config.yaml
n_layer: 12
d_model: 96
n_head: 2
n_kv_head: 1
head_dim: 32
d_mlp: 384
vocab_size: 1024
activation: "swiglu"
norm: "rmsnorm"
norm_place: "out"
norm_eps: 1e-06
positions: "rope"
rope_base: 10000.0
rope_fraction: 1.0
qk_norm: true
attn_scale: 0.177
bias: "all"
tie_embeddings: false
parallel_block: false
init: "uniform"
init_std_qkv: 0.0579
init_std_o: 0.0719
init_std_up: 0.0829
init_std_down: 0.0829
optimizer: "soap_variant"
lr: 0.00877
lr_mult_o: 0.922
lr_head: 0.00885
warmup_steps: 87
schedule: "wsd"
decay_fraction: 1.0
decay_shape: "sqrt"
final_lr_fraction: 0.0
batch_tokens: 32768
seq_len: 128
doc_mask: true
train_tokens: 97270000
steps: 2969
dataset: "wikipedia_en"
Each number is 500 + 40 x the weight over the matrix's rms, rounded and kept within 0 to 999. Layers, rows and columns count from 0. Numbers have three digits each.

# down: layer 3 MLP down (transposed), 384x96, rms 0.0828, rows 96-113, columns 0-47
# gate: layer 3 MLP gate, 384x96, rms 0.0827, rows 97-113, columns 0-47
# up: layer 3 MLP up, 384x96, rms 0.0827, rows 97-113, columns 0-47
down96:465459449525450500537512547496450565464456433521461413551484430515447515513547551531495464474488494492466505514550435406556543526525471464494518
gate97:424565458487455564572557474549514523551472490469490526457456557482442442484467498464541454469457561516509506576411488582472531488464496553517493
up97:453496520473503516536547477508515518513524479420500405482521474554470444560549417501475474474485489503523455475505478439541526515452569486472499
down97:475507516535455583467491494467468537476497437517451526451541463507516544506497489481577523497442555512545568492511489518484462526500436504509508
gate98:529501467527522480488512480479539525541474442494532512503494488508500479546430485464528545494513547480494436509506471464506523447553545506556532
up98:518419493500569538499558492537526527529513550493523517493544508548458543441472539423588532515539455586540567488493524515489516537538533508502439
down98:549562415480486438486446521466540468471496480545488479523495500469542509578468480537491473462493535482491402459519465484482538497503521529537480
gate99:432480486483447466529497497480539473476551492521504398420542498443488475491525583521449477461444493426487519479503533480523448526526495469496534
up99:476458491510483516553527465565453457492512525457508458448513521445458553550520528474577447466490476517514502515473486495476565465496538445577549
down99:516539549547432512503590449505525472484455433527445535580461524470500495534474491457475538511511579503518535551516512506503536491486500511512451
gate100:482475509517488472433484504439454521500484562475519461505507494459504488470454452442536480475484528512438505554448482540454466512465451549541544
up100:473501453514522505491519512556564474511500529471492550451522503472504508503443442630444533541564497438488555466439514459516537476486538557453476
down100:504520518534537538466470514500464489522582473451553549488448472511528591502493542420532533418477526572423447521556470518486474521511451480510453
gate101:534533554489528516557590568490481550471530525468488494501539472560467540565544503490483511528493601502525531473540537409453510537486489520457544
up101:515459576518535566562512540472492495530398562475548465451486435525538500489553538498495474509521527476474527440561510455517491500511514498517517
down101:505524448556520457495524464445547454584568488522463514541494493451543526516480443426491520461526468517528440496488538541575487498500557525512511
gate102:528560461462495480494528575491488500534469540512574480516460490511523514470574526434489481473475403513559457496552553433448516491498506572468435
up102:485433465556528504543484462509525503552498512541455511505555507531518514558476471500570498474547518452463548517539482512537471522430442499484452
down102:486559552592519432532582565564527516507513525471470526593491484509515496505450499524489464486512512435496468544513536482507463524442459466454456
gate103:580568523510500473522484489434578527537495516480446537522479476539478531535482563545498539444524524419462433432486421513430485536517514539515582
up103:527535480506484510516583559512492526526566572445479484456505482535553499487533457464462537410506561515508496467490554474534602556550428483528458
down103:609460523466436503552419494444533491536498456529519482469525529465470579611436514444495547545515542464502510447491513517468514461485571522512552
gate104:506476518569477434528516411483513503531478505555489493491531538464494487487531548500557478510452502548476467531520491515424454530511535522547527
up104:472487532528480490531518497501531443502496453515505552489487505524471489429472598422525498546507514531542530499468504484424446461530492504510471
down104:459506452463515486498496535514456494506502554480532490584473374543503484452532478527506490469536534451507514577480586498555528523524471431464571
gate105:540595481488485546507530558534510427561484458480486497502495479516513557500524525435513465490420518498558547455564477498482469451539497510554441
up105:512521439474521542491432582456469489480478477539506461514512453520450417473449547515442513480467542472451489523481478422454404456547475531489538
down105:520453461495502450485505515432506504550419536501480495512588529454517541567474511451539402491525496542445522531539441501433552468523508540462480
gate106:482470446463542427452526524537447460519473440545442525478490519525513455550447475431529501508511617499532531493494519488510479506477544472509543
up106:543523460506516535518563458561500529507427532455562568528547542561528565481554472528477558498510487559519496489485479473505509489497459504565434
down106:480478442491503434494483546545520524493539444512479441504485528422462521547507515460474438522499492469484534513531465520491508538577570559532525
gate107:525524551479491505477492460544552538488553448472462478460498443475517509504450481553395498516500555461619516500504477473534512483510483402494478
up107:466516482463521498534584458448496428467497476511539528472482434427475519504596503509540513449430473462433549520501496439490513470474552510458485
down107:457490482470572467484510433480589434410474471452432426574403511459542552465502523495459445472515562513478477576570482478471474449473470453516512
gate108:509507526460480476502478507540496445539436536468522485588531523551501487455514469487531457454433536514495477442426471520489449442540570457565496
up108:497448497480491543423517461491534523552557510501493431460502501501455522527482580491516508454537514456488467459537517447477580452475498445526499
down108:559599531506467490447498473513490469503519452538540515563531487497533461432503463527537494561470485478517459528494450549538441479484516514496526
gate109:400528524495463511479490503482536508471525487527507496474478461536508488504497506502521511470507455444463511513557491488525420452552474471517423
up109:521473493472502521499542462469525551528510548503489495508486553447471472537479483471608467501498446514445445400496476505494540610538520539529505
down109:457442483421497509534421524507479537487490470579572536452479489480615528493454491502461501482596483469413496522453508466535486501432508500530467
gate110:473502546453453528509459503529500484538481537526522434449531469445529528516514597455486476474522533505472423481490519432570511521463510420539544
up110:490549442476459504521511482572496504485490537459496428460470534553522505445492444535545525474589449473453478457554490642523518526461511485504467
down110:511512613507538537494470513451525462516462499577548500542526427484568480477481522446429546527451451520529489513440460437480498448460490510531537
gate111:494529488426446565504614497614439458525540533530441548507535451499444558495463495575533508585530518450421506436531533523436529538455554531480462
up111:453513504510554483493565501503524532417515426545511528516467511420516545508448542575509546514541525494422503539498497473491442494501548443546493
down111:584471543430485586492472461558480473500562534444432514441563545477470580473540496501502465515495515489452493455494496496531570606504474583431468
gate112:481511443531553511565499527535461509521522493474451486519501576499511457493550528518526508503570530459519457503538487527501480561483515445517469
up112:550479556577448540510514528484519498575493517558603514448413545492540459467496517550477517509547576536494457505450455533537472530451512489424521
down112:486499522488544471487460447479478523448486540491475536495531480414525539464419517479468475534416418462555508526509512494510495455515467518534426
gate113:476474483517468487537551483500470535469537551479582505443528590533521539523426509519444472528481459450548476516466554525470463518437447512464522
up113:554515431449596525556482480516574522489493526446520499511467430513433504548500521534417546504478488474530493451441506478496495491500532525474509
down113:516486527490428515545564501474446511527551519496534509482509521506567476514470483525523530547495491553498540517504477585494502510473545450502476